{
  "parallel_block": false,
  "beta1": 0.9,
  "warmup_steps": 200,
  "schedule": "wsd"
}
Each number is 50 + 15 x the weight over its row's rms, rounded and kept within 0 to 99. Layers, rows and columns count from 0. The size before them is the row's rms in percent of the matrix's.

# layer 7 MLP up, 256x64, rms 0.169, rows 136-190, columns 0-63
163:64 56 20 61 64 63 61 40 57 51 61 57 20 71 41 86 60 61 55 38 34 76 58 46 48 34 50 23 15 64 39 68 38 45 38 72 38 64 71 43 42 36 51 52 40 56 44 59 54 65 42 19 53 43 40 74 36 40 51 52 40 76 41 57
018:40 45 79 16 42 45 55 27 46 51 50 65 52 24 59 45 70 46 34 38 39 65 79 45 39 38 59 54 90 54 66 35 43 32 65 68 57 58 58 59 51 47 24 68 52 58 40 82 47 43 67 57 54 30 63 21 35 35 51 54 61 34 46 50
022:55 47 70 45 28 65 33 60 52 68 63 39 67 27 60 41 74 61 56 41 43 43 61 47 46 22 55 81 40 43 78 20 62 44 49 61 55 20 27 50 70 67 42 50 53 62 56 53 41 52 67 29 43 27 64 46 60 67 19 48 33 38 66 36
109:62 56 55 36 55 72 54 75 62 58 65 35 56 64 18 47 44 37 28 58 55 18 77 36 48 46 47 61 65 54 76 66 46 47 48 52 36 20 66 31 35 45 27 42 50 76 44 78 46 26 46 46 66 48 62 39 56 44 40 45 22 61 71 50
141:63 31 38 48 52 49 42 49 63 50 55 44 54 50 53 48 75 53 61 67 53 43 62 36 16 41 39 56 59 27 31 71 40 48 86 56 25 26 31 63 75 60 70 68 43 54 52 29 53 69 52 51 29 36 30 27 45 52 84 51 51 49 77 38
126:67 66 27 52 31 36 50 54 48 70 61 30 43 56 35 38 57 68 68 53 69 77 31 61 64 57 62 31 40 57 70 78 50 78 23 59 49 19 49 51 63 44 41 36 68 40 33 56 46 28 56 58 44 35 24 44 43 58 41 33 79 34 47 62
092:64 41 80 56 52 50 66 61 51 50 34 48 66 60 47 38 42 71 54 30 40 27 73 44 44 28 62 64 51 65 77 14 80 36 34 50 71 56 35 70 53 41 55 45 65 58 53 40 70 46 41 34 54 34 50 43 28 69 28 48 36 60 19 44
129:55 67 36 46 48 39 27 50 56 58 87 56 43 68 64 41 69 48 52 62 28 70 49 26 59 34 52 39 38 29 47 46 56 64 70 29 35 43 68 56 65 33 72 27 57 54 34 80 84 64 43 43 25 49 26 48 45 36 33 52 69 39 54 49
126:60 53 81 28 51 31 69 43 64 71 49 73 54 54 41 61 69 38 52 52 73 53 29 50 29 36 50 77 49 54 28 51 39 29 66 60 32 38 63 32 49 53 32 37 53 44 37 71 48 17 40 34 44 35 47 82 41 49 49 65 46 78 61 66
121:41 75 42 68 54 33 52 60 66 55 62 68 62 49 36 35 55 26 68 56 40 38 67 58 59 47 50 64 78 17 67 20 47 51 49 45 49 42 47 55 61 51 51 13 57 57 36 44 36 67 47 88 33 35 66 45 34 64 24 38 31 37 64 47
157:66 59 26 55 51 45 82 53 58 62 41 46 46 53 40 49 48 80 71 53 62 61 59 73 48 54 71 29 28 50 48 67 74 37 71 53 32 39 55 64 56 59 60 52 04 62 53 41 35 43 43 48 54 28 51 48 38 62 29 59 37 28 37 14
109:62 47 50 28 57 45 56 34 27 71 52 34 45 38 48 92 70 23 51 46 54 74 55 48 52 58 75 49 49 41 50 84 40 50 62 41 48 23 66 39 92 60 58 38 39 59 21 43 52 55 36 46 48 66 39 48 54 23 35 45 59 64 40 48
035:46 49 48 43 69 40 60 60 67 65 31 66 61 29 57 31 67 48 59 36 58 36 50 52 51 12 35 68 56 61 38 54 45 51 69 69 36 33 28 71 80 77 53 45 37 64 59 29 47 39 69 49 60 43 39 41 69 56 31 61 44 29 40 13
138:64 40 43 46 67 76 64 55 53 48 52 40 57 37 45 37 90 43 71 41 47 34 75 74 27 50 41 47 47 56 56 57 26 52 61 31 31 28 47 50 40 42 49 78 53 49 49 46 64 33 60 84 53 57 35 39 31 26 80 47 49 59 21 39
146:86 58 71 66 45 51 60 50 52 78 58 39 43 46 35 39 34 49 49 41 34 51 39 75 64 17 47 46 65 44 58 29 55 58 34 56 36 51 51 25 25 50 46 59 66 35 40 46 46 57 23 74 27 82 73 61 34 74 36 41 61 60 40 51
053:45 55 47 56 25 35 40 73 58 81 62 40 58 54 55 74 35 31 64 63 74 43 20 31 56 53 52 41 72 37 62 54 62 88 39 57 25 42 43 19 49 60 36 50 37 58 50 54 47 55 61 64 15 43 30 59 61 67 57 39 65 51 49 36
114:47 56 40 37 56 36 39 33 31 59 50 33 44 43 57 53 68 22 54 56 76 63 69 49 44 41 45 51 39 53 60 94 29 53 60 69 17 07 44 64 63 50 50 76 52 77 54 55 52 62 37 50 49 51 62 63 51 36 38 41 36 36 30 69
035:72 46 70 47 21 78 28 59 41 55 53 70 31 52 39 34 56 23 71 48 68 62 73 45 37 63 51 33 59 55 59 59 47 54 73 44 31 47 37 21 56 38 39 44 62 32 28 62 26 70 65 70 36 65 60 53 56 51 43 45 22 71 59 50
012:70 70 55 77 45 44 58 72 35 53 57 30 41 32 38 24 21 69 45 43 13 48 29 78 47 40 44 26 68 49 61 45 60 41 49 47 40 74 58 70 45 52 56 52 36 55 26 56 61 37 37 54 78 53 55 75 47 55 27 41 42 32 48 44
143:56 77 61 53 48 54 48 62 35 35 53 76 53 48 29 48 48 62 56 60 60 42 73 27 48 44 33 27 54 54 59 66 57 70 57 33 41 26 29 54 53 40 61 59 49 46 35 65 41 27 64 57 35 53 47 09 23 67 79 44 79 26 52 61
151:46 31 50 60 51 55 69 59 90 46 36 43 72 57 56 57 39 30 37 43 55 51 30 47 44 41 29 55 56 52 61 53 18 73 52 34 28 50 70 29 45 64 69 62 77 40 50 56 49 28 42 27 35 30 40 62 39 69 40 62 56 84 43 73
020:62 57 45 68 36 67 45 65 75 60 61 53 46 31 30 40 67 45 41 31 40 18 70 58 26 35 51 57 34 68 42 53 46 47 66 56 49 25 37 67 97 56 57 54 40 54 61 43 32 51 63 58 45 30 43 80 63 43 26 51 24 39 55 44
141:56 34 56 73 51 70 49 29 29 61 59 50 54 44 23 42 74 55 28 59 48 54 62 10 75 44 69 58 52 76 69 46 71 71 50 38 67 45 62 73 22 75 39 33 52 55 51 41 37 37 36 57 51 73 47 41 42 41 39 33 32 41 60 43
094:56 66 40 19 49 49 51 53 62 52 72 56 36 54 29 68 56 39 48 61 72 35 79 37 45 52 26 25 64 68 30 94 65 64 53 52 08 61 42 36 84 53 49 51 44 45 36 49 47 48 44 51 61 36 53 57 56 29 36 41 54 54 47 56
162:74 24 55 32 36 70 32 63 47 35 53 60 42 50 71 58 68 45 63 52 59 72 70 49 29 18 42 78 94 46 56 57 35 52 58 56 47 42 41 75 45 73 46 50 60 31 39 61 32 52 34 59 42 30 49 27 41 43 34 72 44 45 51 48
092:59 30 66 32 56 22 37 62 48 87 38 71 34 71 59 58 54 59 60 75 33 60 28 39 86 64 47 43 53 41 78 61 49 53 39 42 29 46 52 32 31 50 29 41 47 40 72 32 51 42 57 41 62 66 35 50 70 46 69 51 54 52 49 25
052:18 64 82 53 76 62 64 44 25 55 56 37 50 30 52 39 29 51 39 46 48 39 45 46 46 61 43 35 85 61 60 38 59 50 17 55 63 62 64 67 63 49 43 53 36 69 29 57 70 12 43 65 65 44 53 37 40 64 30 60 54 42 56 38
012:31 35 55 57 57 43 55 24 48 40 41 71 68 62 62 44 58 52 33 63 68 37 63 41 32 61 71 66 27 75 35 21 38 39 56 68 77 54 29 66 50 72 68 49 50 50 63 31 43 33 27 31 40 43 35 25 39 65 56 71 43 67 57 38
125:74 41 36 76 41 57 62 69 31 45 27 58 44 76 54 56 49 42 51 37 70 63 58 42 23 58 38 41 48 52 21 76 39 53 31 55 07 49 44 57 32 46 58 40 38 56 53 50 50 22 51 50 76 65 32 49 55 76 76 51 39 67 43 59
110:45 57 41 38 75 54 39 60 84 46 49 31 51 42 22 57 30 65 69 45 65 41 49 67 40 47 73 58 51 23 29 56 41 47 38 70 36 18 29 47 29 51 47 51 23 39 48 75 71 42 53 72 46 55 64 41 35 47 70 66 69 38 65 62
095:62 62 50 48 51 30 68 42 47 82 48 62 37 09 46 76 63 59 66 50 28 61 56 55 44 56 50 48 35 24 47 59 18 49 52 49 42 61 51 48 68 43 28 42 18 61 25 49 66 56 54 63 41 68 63 38 40 54 43 79 47 50 31 79
108:50 67 57 74 47 66 30 65 42 68 27 42 43 43 73 49 37 49 58 66 33 60 17 42 43 38 53 60 62 29 63 52 45 54 39 35 24 65 85 43 43 47 52 60 52 60 63 45 37 41 33 68 35 51 38 89 54 76 23 49 28 51 57 65
126:39 81 72 61 44 33 45 68 38 54 48 58 28 58 35 42 43 51 54 64 34 50 40 57 77 52 76 30 62 12 74 50 72 59 85 52 43 45 57 38 29 49 61 38 65 50 21 53 37 62 37 39 29 51 51 48 67 74 56 34 36 46 48 45
073:47 57 21 34 47 63 68 34 46 58 43 44 41 20 37 52 82 49 58 49 36 60 66 33 50 81 46 34 32 30 62 72 12 49 57 29 51 45 61 59 73 56 65 51 43 75 64 47 48 80 46 48 57 53 43 49 50 52 31 51 59 32 33 78
115:59 13 39 75 25 58 52 37 50 38 94 57 69 44 73 60 48 58 56 60 65 62 47 44 32 63 47 48 40 25 45 76 62 45 34 24 35 50 67 52 54 43 35 74 41 47 51 62 45 49 42 50 31 51 34 62 56 67 69 46 28 39 25 65
169:55 37 39 75 54 38 70 42 41 39 60 76 71 51 34 34 56 64 81 67 67 52 66 72 30 52 59 53 50 42 32 46 42 37 28 34 68 56 61 61 30 21 55 80 37 45 52 51 40 45 30 60 49 25 53 61 18 52 78 52 44 38 39 49
115:64 44 51 75 59 11 40 14 45 46 83 61 61 43 31 51 75 58 18 45 65 48 54 62 37 39 68 40 48 45 44 43 51 34 39 72 69 58 57 40 47 53 56 61 56 57 57 61 45 46 26 41 27 22 48 65 25 54 67 63 46 64 55 71
114:65 31 42 56 40 34 33 54 31 49 28 49 50 89 66 45 35 95 54 68 28 64 56 59 48 46 51 28 76 48 34 45 70 60 49 60 19 64 37 76 56 45 74 34 49 49 68 41 70 40 49 56 53 39 43 39 32 61 56 49 52 45 40 37
118:54 71 32 55 35 48 26 66 49 61 45 63 69 51 43 82 72 67 61 41 26 63 21 37 47 41 64 72 41 40 35 31 51 58 48 45 52 41 45 64 12 71 56 67 81 41 46 29 59 34 64 37 49 51 43 42 47 40 75 48 47 66 53 25
127:41 35 37 42 53 34 71 35 47 33 34 56 92 43 55 46 46 49 47 55 49 36 75 36 37 80 31 29 34 66 66 44 40 53 87 40 33 43 77 31 55 76 62 57 58 35 72 37 55 35 38 54 39 42 41 47 68 38 53 69 37 55 61 55
051:36 52 47 48 94 48 41 58 28 61 66 16 45 39 54 37 36 61 52 56 58 23 25 41 43 68 53 47 55 54 61 69 54 68 40 58 53 30 62 48 75 67 46 55 24 80 43 56 79 10 35 48 42 58 45 47 55 38 48 43 56 64 54 45
026:72 45 48 96 52 62 61 71 58 47 63 36 60 43 34 34 27 58 38 41 28 41 56 63 22 48 51 31 29 58 46 59 42 61 55 43 62 44 60 69 64 49 61 74 34 60 42 30 34 53 32 43 55 40 50 86 47 64 35 73 22 42 52 59
127:46 37 73 24 52 52 66 47 49 71 33 68 58 59 46 64 63 56 20 47 54 72 73 41 25 41 60 58 35 54 37 49 60 51 38 52 44 34 61 45 60 40 53 53 77 41 64 44 62 08 61 68 46 44 75 18 33 69 50 59 46 31 23 53
010:50 53 68 18 18 41 44 65 58 77 60 60 53 35 55 55 88 36 66 59 55 51 60 46 64 20 42 66 72 47 63 41 73 48 42 69 35 31 32 37 57 53 30 34 54 56 63 60 56 58 77 50 27 43 67 28 50 37 46 34 55 52 59 31
045:74 49 50 24 33 68 50 52 65 68 55 58 66 43 58 68 93 37 58 38 63 49 63 46 35 33 56 68 38 50 74 57 31 45 60 44 36 14 35 47 91 43 50 57 57 57 65 53 40 59 68 42 47 22 37 46 50 45 35 39 38 41 28 54
086:61 63 31 99 22 43 35 69 64 58 73 36 38 42 45 45 60 46 58 53 51 53 36 52 67 27 48 58 55 53 59 45 71 73 56 64 39 51 29 47 78 43 34 31 46 51 49 53 40 42 56 65 41 50 59 69 46 64 18 28 21 61 41 35
124:51 44 63 63 69 34 52 51 75 37 18 54 21 53 43 68 50 59 45 42 56 55 67 55 65 19 39 29 49 52 46 67 37 53 30 65 39 48 53 67 64 28 84 50 48 69 55 81 34 40 38 32 47 31 33 48 51 81 45 51 44 60 68 30
032:48 46 44 22 25 63 47 45 45 70 44 56 55 49 58 62 93 44 60 48 89 49 76 31 55 33 49 72 46 55 58 42 40 48 37 75 44 19 25 41 76 30 41 56 62 64 61 56 48 43 74 57 33 44 63 29 40 49 68 39 43 42 53 43
145:44 52 62 45 43 54 52 52 34 63 67 33 72 29 32 78 37 58 38 37 65 74 64 20 53 65 68 48 74 08 33 60 73 18 51 13 59 35 66 47 50 59 41 43 65 43 43 56 63 59 43 55 48 62 51 46 48 44 56 64 36 34 63 53
061:52 48 29 39 58 54 66 24 61 41 48 53 34 44 31 63 85 54 43 52 47 74 64 55 30 64 59 19 26 50 50 71 32 44 68 28 46 53 52 69 76 40 66 57 53 71 63 49 47 69 35 52 45 53 32 55 36 34 51 54 59 45 11 76
034:69 26 58 53 29 59 26 35 61 58 64 44 55 75 61 82 54 37 55 60 58 72 53 39 81 56 62 52 34 17 73 50 53 67 39 41 59 27 59 21 48 51 31 53 48 47 32 41 21 78 55 38 33 54 60 37 50 53 59 41 39 70 57 44
023:50 66 24 70 69 55 48 61 47 50 63 27 27 52 27 49 27 52 27 50 34 38 27 45 42 59 46 33 50 50 43 95 27 64 53 33 35 58 81 55 57 40 42 59 48 52 51 63 59 45 37 65 66 62 36 83 69 44 57 44 62 41 29 60
015:42 60 67 71 52 47 70 57 45 47 44 37 55 27 50 09 42 65 49 32 19 36 64 71 31 32 52 61 71 70 53 14 53 36 50 59 65 66 38 83 49 73 59 50 44 50 47 46 52 40 54 50 73 40 52 54 45 73 28 56 38 30 54 39
091:75 53 57 49 41 75 44 64 59 41 57 60 26 57 38 24 51 35 83 50 63 53 62 51 46 55 28 33 48 57 54 25 50 64 66 21 37 61 49 44 59 52 42 12 41 17 53 57 46 53 68 81 35 73 49 51 62 24 46 57 57 67 60 44
088:63 25 47 53 48 68 45 42 36 53 56 45 58 32 67 69 43 57 60 15 69 64 35 35 53 64 75 32 56 66 57 38 25 70 37 52 48 49 57 28 67 44 40 72 42 33 61 36 69 18 80 47 64 45 37 49 41 32 62 54 54 63 29 72
# layer 7 MLP down (transposed), 256x64, rms 0.235, rows 136-189, columns 0-63
171:37 23 69 36 48 47 71 64 67 38 31 50 57 43 46 58 49 57 45 35 43 52 00 51 60 43 39 44 47 80 41 78 53 70 55 33 53 52 56 57 46 38 61 55 59 57 25 58 61 28 37 45 27 59 43 42 64 60 33 63 70 60 38 86
016:41 64 38 79 63 43 53 50 46 38 82 40 51 67 55 68 42 33 46 55 67 50 37 41 79 63 33 28 08 48 60 75 58 55 38 43 63 49 53 25 66 43 66 49 54 55 50 15 42 62 35 46 56 69 53 74 59 56 26 64 32 64 59 56
022:58 42 34 44 75 46 65 43 53 23 57 53 44 77 43 76 37 42 39 50 50 59 37 45 45 74 28 15 61 61 39 75 41 51 44 26 41 83 63 42 33 36 59 66 51 44 30 49 52 51 30 71 54 75 46 54 39 29 77 61 57 64 39 68
108:51 34 66 51 35 34 56 43 36 52 43 67 20 41 70 64 63 50 64 51 56 82 38 39 73 69 49 22 33 60 28 45 58 31 53 53 34 86 26 55 34 63 66 59 47 52 34 50 47 52 46 56 63 69 55 60 27 50 33 45 69 28 32 76
123:71 74 63 60 37 45 45 50 74 54 55 43 30 44 57 87 45 69 63 37 47 52 40 68 37 44 44 69 36 45 43 48 27 43 21 70 65 34 34 67 48 47 42 39 52 51 20 55 40 38 37 48 37 75 51 80 34 56 40 88 70 45 46 43
139:36 54 61 42 58 16 48 55 56 18 52 39 73 31 45 51 63 71 79 42 15 58 22 57 46 38 36 56 75 72 41 34 64 40 33 46 50 60 66 67 65 57 35 44 53 74 53 31 45 67 40 66 57 60 47 27 48 50 42 59 38 75 39 58
082:45 73 42 29 66 46 40 28 55 50 64 48 51 48 38 89 68 34 55 60 61 59 47 35 65 57 44 31 53 29 65 74 41 58 74 24 60 45 45 19 61 67 51 53 21 37 39 50 33 76 51 76 44 75 46 45 60 40 65 53 42 31 50 33
115:35 38 47 42 48 70 67 40 46 56 24 52 35 44 56 52 79 49 65 65 48 19 64 40 31 85 35 41 64 51 48 39 60 45 21 69 33 55 28 55 48 49 89 79 59 61 34 41 38 33 47 52 80 62 55 47 36 57 58 44 62 35 55 57
126:50 35 32 51 37 49 61 58 44 27 35 57 26 79 51 49 61 45 31 51 57 41 39 31 45 45 11 46 49 33 75 54 43 86 51 75 41 47 28 72 42 76 60 43 49 61 61 44 43 55 68 65 58 57 55 29 29 66 27 55 67 76 52 52
128:28 31 65 71 48 73 34 46 45 37 53 43 61 17 39 52 58 83 36 51 63 40 36 31 49 43 43 58 50 63 56 64 56 42 35 43 48 36 55 37 43 41 55 81 61 63 64 56 38 55 47 41 67 37 25 33 48 84 82 61 24 41 73 53
146:59 69 57 16 66 44 61 41 66 49 34 34 33 48 52 26 53 39 82 74 74 78 56 39 49 51 60 55 37 56 36 43 37 28 51 25 45 59 67 52 50 36 67 63 77 50 17 54 64 38 57 38 25 38 38 55 50 62 47 46 66 40 76 52
105:45 62 59 77 52 59 41 51 71 20 43 66 63 52 33 14 23 55 81 66 55 46 58 32 67 32 32 54 52 52 39 43 50 63 37 53 46 62 60 48 33 26 45 26 61 33 91 66 30 51 56 56 49 36 45 45 49 58 77 58 45 46 42 63
034:54 41 61 55 34 56 46 50 43 49 58 35 49 52 53 56 30 56 53 57 57 57 32 47 69 70 61 18 48 51 77 41 46 59 35 34 73 79 66 19 28 25 59 47 55 35 05 62 36 65 35 42 39 57 54 62 36 33 66 34 57 75 61 63
124:33 58 44 35 53 28 27 52 36 39 64 60 39 29 33 43 29 06 54 59 57 40 59 63 56 35 56 52 51 36 63 13 55 69 50 66 67 73 45 46 59 78 44 61 55 35 64 52 70 78 52 73 48 60 70 48 60 39 27 66 44 46 60 55
139:26 40 51 54 31 54 44 42 71 56 43 45 38 41 60 58 21 66 60 72 25 56 84 45 43 65 70 41 30 49 38 56 67 19 83 44 66 76 75 45 53 64 50 60 33 36 49 52 53 40 52 49 52 54 43 67 48 27 70 53 60 35 40 22
047:67 25 65 48 60 44 35 56 69 34 16 72 40 32 47 31 45 63 74 50 27 40 86 63 33 47 70 68 37 54 53 54 42 22 71 48 65 49 49 75 46 43 79 43 61 35 44 42 58 45 40 33 60 50 40 49 48 35 34 75 48 43 48 69
112:53 57 57 73 47 31 35 68 79 27 69 51 49 59 46 38 38 41 60 55 25 48 35 59 49 67 48 53 47 31 47 27 53 53 31 51 69 88 44 42 40 55 77 34 43 11 55 67 69 40 60 43 33 76 32 43 57 50 54 30 64 63 59 36
035:37 56 34 59 78 14 76 43 45 43 62 50 53 59 56 54 45 53 20 48 16 56 32 57 63 46 35 61 42 47 34 36 59 47 39 56 61 58 85 79 23 61 63 53 30 69 43 36 62 30 36 48 53 49 65 41 42 68 65 46 47 31 52 72
012:43 42 49 47 59 63 31 46 77 49 43 63 56 55 59 68 82 38 53 56 87 43 68 34 42 55 60 76 31 37 44 46 35 58 65 61 79 22 51 21 56 40 34 45 59 36 68 51 46 55 77 41 29 35 40 27 45 24 64 54 63 58 64 50
162:34 41 58 56 50 41 18 68 50 49 72 44 78 49 38 57 45 63 49 32 52 44 41 27 46 53 55 57 54 32 82 70 39 53 37 55 82 69 43 46 55 35 59 60 26 34 42 46 58 48 45 14 41 51 41 39 54 39 53 54 92 51 63 83
155:70 15 46 71 51 74 40 49 53 48 44 60 08 56 43 40 34 47 64 52 36 60 54 54 44 51 38 32 58 54 59 43 30 71 39 40 57 56 57 57 44 55 31 66 99 37 55 41 57 29 52 29 51 41 52 51 46 62 57 76 52 77 33 73
020:38 47 61 34 59 31 62 46 37 29 41 53 55 65 70 51 46 50 51 54 61 67 18 45 71 70 48 34 64 42 53 45 47 38 38 23 61 72 61 33 14 41 45 38 57 48 22 70 58 68 36 50 35 74 66 22 45 43 68 44 69 73 55 70
155:55 37 56 74 53 54 33 74 60 33 60 43 51 48 35 64 25 25 62 64 45 32 60 50 47 43 30 88 90 65 65 49 32 53 52 46 47 47 50 54 73 37 34 67 39 53 58 58 34 72 34 35 53 51 48 49 60 42 32 63 48 82 23 35
086:50 58 80 60 73 45 57 55 57 48 29 36 56 55 53 31 20 50 53 66 52 42 40 37 61 50 52 59 52 35 60 14 31 35 36 29 91 49 50 82 24 44 47 47 62 75 44 46 55 60 35 34 58 66 70 43 49 79 52 45 28 58 52 54
217:48 52 33 42 22 50 53 74 64 60 48 55 41 45 45 58 66 34 54 37 62 63 53 64 59 21 57 61 32 38 48 46 67 60 90 71 59 29 21 68 49 51 50 41 57 30 29 53 43 44 77 53 56 48 61 40 44 27 08 45 68 47 72 58
095:41 58 42 63 39 59 37 70 45 47 50 46 53 17 39 60 70 68 59 41 46 38 68 44 15 40 71 58 56 55 15 44 42 39 68 53 55 63 53 52 61 48 73 79 43 66 42 69 53 41 50 63 53 22 26 76 30 27 39 55 73 32 54 57
048:47 52 34 50 34 55 42 56 90 47 42 66 59 51 41 63 50 59 70 35 61 71 58 36 65 41 47 61 00 58 37 41 52 55 61 63 66 39 44 27 59 52 80 41 50 26 48 30 47 82 66 31 49 39 35 53 54 23 41 58 57 65 64 51
012:44 58 35 35 52 41 37 55 56 54 76 40 43 59 49 61 31 56 46 28 49 72 23 45 84 40 45 13 77 46 65 68 63 70 44 52 28 38 45 32 39 24 38 39 46 64 43 63 48 77 59 68 51 55 55 62 61 61 48 25 49 33 21 57
110:48 50 58 37 80 49 40 46 44 58 62 61 60 50 55 32 82 69 40 26 47 54 72 34 62 38 72 34 49 54 65 40 46 38 55 28 59 60 24 33 59 22 66 36 60 70 78 46 65 44 60 58 75 24 29 50 60 42 67 38 42 27 45 32
123:52 39 34 43 51 66 59 25 40 54 34 41 78 66 44 40 55 38 31 49 53 59 39 37 52 71 45 26 55 62 73 58 99 51 72 60 54 60 38 76 62 49 49 50 28 56 38 42 22 36 43 39 79 38 55 54 62 50 23 45 46 51 40 50
104:33 78 56 59 62 52 59 52 77 29 56 23 49 77 57 20 61 40 16 47 65 33 54 54 62 61 47 44 35 75 46 39 64 46 50 32 56 56 54 46 50 41 33 31 58 46 65 84 55 29 57 50 36 39 49 61 43 72 85 43 56 43 38 32
108:61 70 33 46 50 45 48 33 31 50 78 33 54 31 49 59 43 47 64 21 50 45 46 41 32 50 82 67 47 51 35 57 59 79 44 81 42 59 68 71 63 40 53 47 18 42 33 58 54 31 50 40 73 44 69 60 43 15 59 52 53 53 72 67
121:54 40 51 46 51 61 82 52 58 58 44 66 40 64 29 60 53 39 25 22 41 39 86 58 27 44 81 60 32 23 49 40 52 49 79 50 69 40 63 73 24 41 57 60 43 38 42 50 50 39 82 48 52 36 55 25 49 36 43 72 49 43 54 57
067:48 66 84 56 35 43 39 66 47 45 39 51 45 63 45 46 49 46 48 63 81 18 58 53 60 32 53 72 58 55 45 25 65 29 45 65 65 54 52 25 18 60 31 42 57 23 44 66 51 26 39 67 37 35 63 46 44 43 73 47 58 63 80 35
108:56 61 51 16 63 56 86 55 57 75 22 47 22 53 29 44 72 27 39 41 55 48 45 70 47 41 40 64 56 62 64 60 29 67 66 55 45 32 59 54 53 43 59 28 43 71 39 53 69 35 63 37 73 43 57 37 39 28 29 62 73 45 62 49
155:58 49 63 45 54 87 57 51 64 52 49 46 38 60 49 57 47 51 71 68 37 42 59 62 36 49 50 61 52 73 18 76 35 50 47 46 12 32 38 45 19 63 65 40 57 20 38 66 46 32 61 66 29 52 57 46 17 34 61 67 59 66 40 49
111:49 35 26 42 54 79 61 52 56 39 28 52 55 60 44 74 45 47 45 63 36 42 38 49 48 53 39 68 62 53 29 54 60 57 56 67 39 25 27 83 41 77 37 34 54 34 26 30 59 59 44 70 78 81 52 37 61 33 29 48 55 63 70 40
122:29 54 72 38 89 22 62 61 45 37 32 44 36 51 66 40 31 27 38 65 51 61 33 55 39 52 80 39 44 38 56 68 45 55 48 45 83 69 52 32 59 37 45 33 58 62 59 60 82 45 56 44 22 45 57 43 49 52 65 63 65 30 46 34
116:83 49 56 62 46 22 54 49 38 40 49 59 67 43 70 56 19 54 25 69 42 33 66 27 44 32 47 60 56 69 55 48 39 44 55 63 45 84 61 39 74 38 39 65 10 75 54 50 54 44 51 41 67 42 57 57 36 33 43 67 45 36 30 45
123:49 59 58 54 68 53 30 49 52 82 48 38 42 60 53 43 79 51 71 33 55 50 40 59 49 12 47 37 57 53 31 41 64 43 48 17 53 48 34 43 43 26 55 60 41 76 58 46 92 66 67 32 51 38 35 61 76 31 38 58 51 33 34 48
046:63 42 51 60 17 51 73 46 74 42 25 64 57 46 48 51 54 68 64 43 44 72 43 63 54 21 52 54 19 63 46 42 68 44 75 53 42 33 49 61 35 49 62 64 46 25 35 49 48 99 62 45 52 35 34 34 44 40 28 56 56 62 53 58
023:21 57 54 16 44 27 42 45 61 48 49 61 45 66 59 48 77 46 64 52 66 54 37 48 64 55 63 68 70 32 51 60 50 40 61 56 48 42 53 37 34 29 36 26 63 36 58 81 59 60 81 53 42 49 54 10 50 19 63 28 58 70 46 43
121:58 35 36 80 44 69 28 58 43 39 39 65 34 50 38 59 50 55 64 54 37 12 44 42 62 56 34 45 64 45 63 60 50 34 53 45 50 61 52 73 42 55 29 65 33 59 31 64 43 56 48 34 73 60 48 52 76 60 00 64 35 74 32 51
009:65 38 43 73 73 72 59 34 33 25 48 37 50 49 50 62 26 55 32 38 32 50 54 48 44 85 47 32 29 51 60 57 36 42 44 24 50 76 66 58 56 49 65 77 46 44 23 32 41 48 17 46 60 58 44 67 48 67 52 69 45 51 59 76
044:37 52 57 66 65 41 78 52 38 37 63 27 51 53 60 56 21 44 37 59 32 45 22 50 52 65 28 29 69 48 31 53 60 53 23 43 54 82 69 39 20 51 60 54 53 57 24 43 49 36 35 72 40 82 61 47 45 45 51 52 67 69 69 54
078:55 47 35 55 63 62 53 31 33 23 23 57 55 54 37 36 49 60 72 44 67 58 57 54 33 68 44 44 39 58 45 49 27 25 51 19 51 38 57 54 39 50 51 64 65 46 50 39 61 72 58 64 71 56 51 18 50 29 82 81 82 36 57 66
141:80 40 70 35 59 49 65 60 62 41 15 48 56 45 84 45 18 60 36 46 60 31 55 51 46 64 56 45 67 64 41 51 29 36 45 30 50 83 73 47 41 63 51 34 39 50 48 60 56 44 36 53 46 69 38 28 77 56 43 62 55 62 40 17
031:47 42 53 62 69 45 65 59 59 38 67 41 53 62 38 56 26 57 29 40 04 56 27 56 46 69 34 25 59 54 56 53 62 50 48 21 48 77 71 60 29 57 58 61 41 46 25 48 38 57 08 48 67 54 37 67 57 58 32 54 58 69 53 59
110:76 15 30 59 46 54 43 46 57 23 62 47 28 55 57 57 58 63 51 76 39 40 34 35 46 61 50 55 52 65 65 55 41 63 25 63 48 21 40 37 61 51 46 34 46 57 18 79 31 20 39 54 46 69 57 77 59 66 60 50 43 60 40 72
054:32 61 70 58 51 44 33 72 25 55 47 28 38 35 68 20 40 43 48 64 66 36 38 42 64 50 47 84 72 41 43 28 61 43 32 67 56 61 43 34 21 58 28 47 51 34 44 55 56 41 41 60 43 63 58 46 78 71 71 48 50 43 81 43
031:42 50 41 42 56 37 59 57 34 61 45 45 28 42 48 23 34 44 64 44 22 41 56 41 26 47 42 40 66 68 27 68 49 48 58 50 23 86 53 71 59 43 78 57 67 54 75 60 58 11 62 79 74 42 35 50 61 43 42 55 43 38 44 49
023:39 44 81 45 38 50 53 60 59 59 26 60 60 39 55 25 77 56 74 63 71 30 59 55 41 17 62 80 39 48 47 20 67 47 57 57 70 38 32 65 39 59 49 44 47 48 52 49 50 49 72 44 38 32 51 11 32 38 38 52 63 59 71 38
015:48 52 41 37 53 49 27 46 70 44 55 71 49 72 52 91 63 35 43 54 89 64 43 28 69 56 51 28 38 37 68 63 38 59 52 55 64 43 61 05 54 25 44 44 59 45 36 52 40 69 46 39 37 49 45 58 41 20 66 50 57 66 54 52
103:50 43 31 60 63 28 59 43 40 42 56 46 68 54 75 43 18 65 05 54 12 65 44 58 52 53 55 66 54 54 40 58 61 42 37 55 60 48 74 68 52 65 62 70 38 37 58 48 33 47 27 41 58 44 50 72 55 83 58 27 48 29 48 40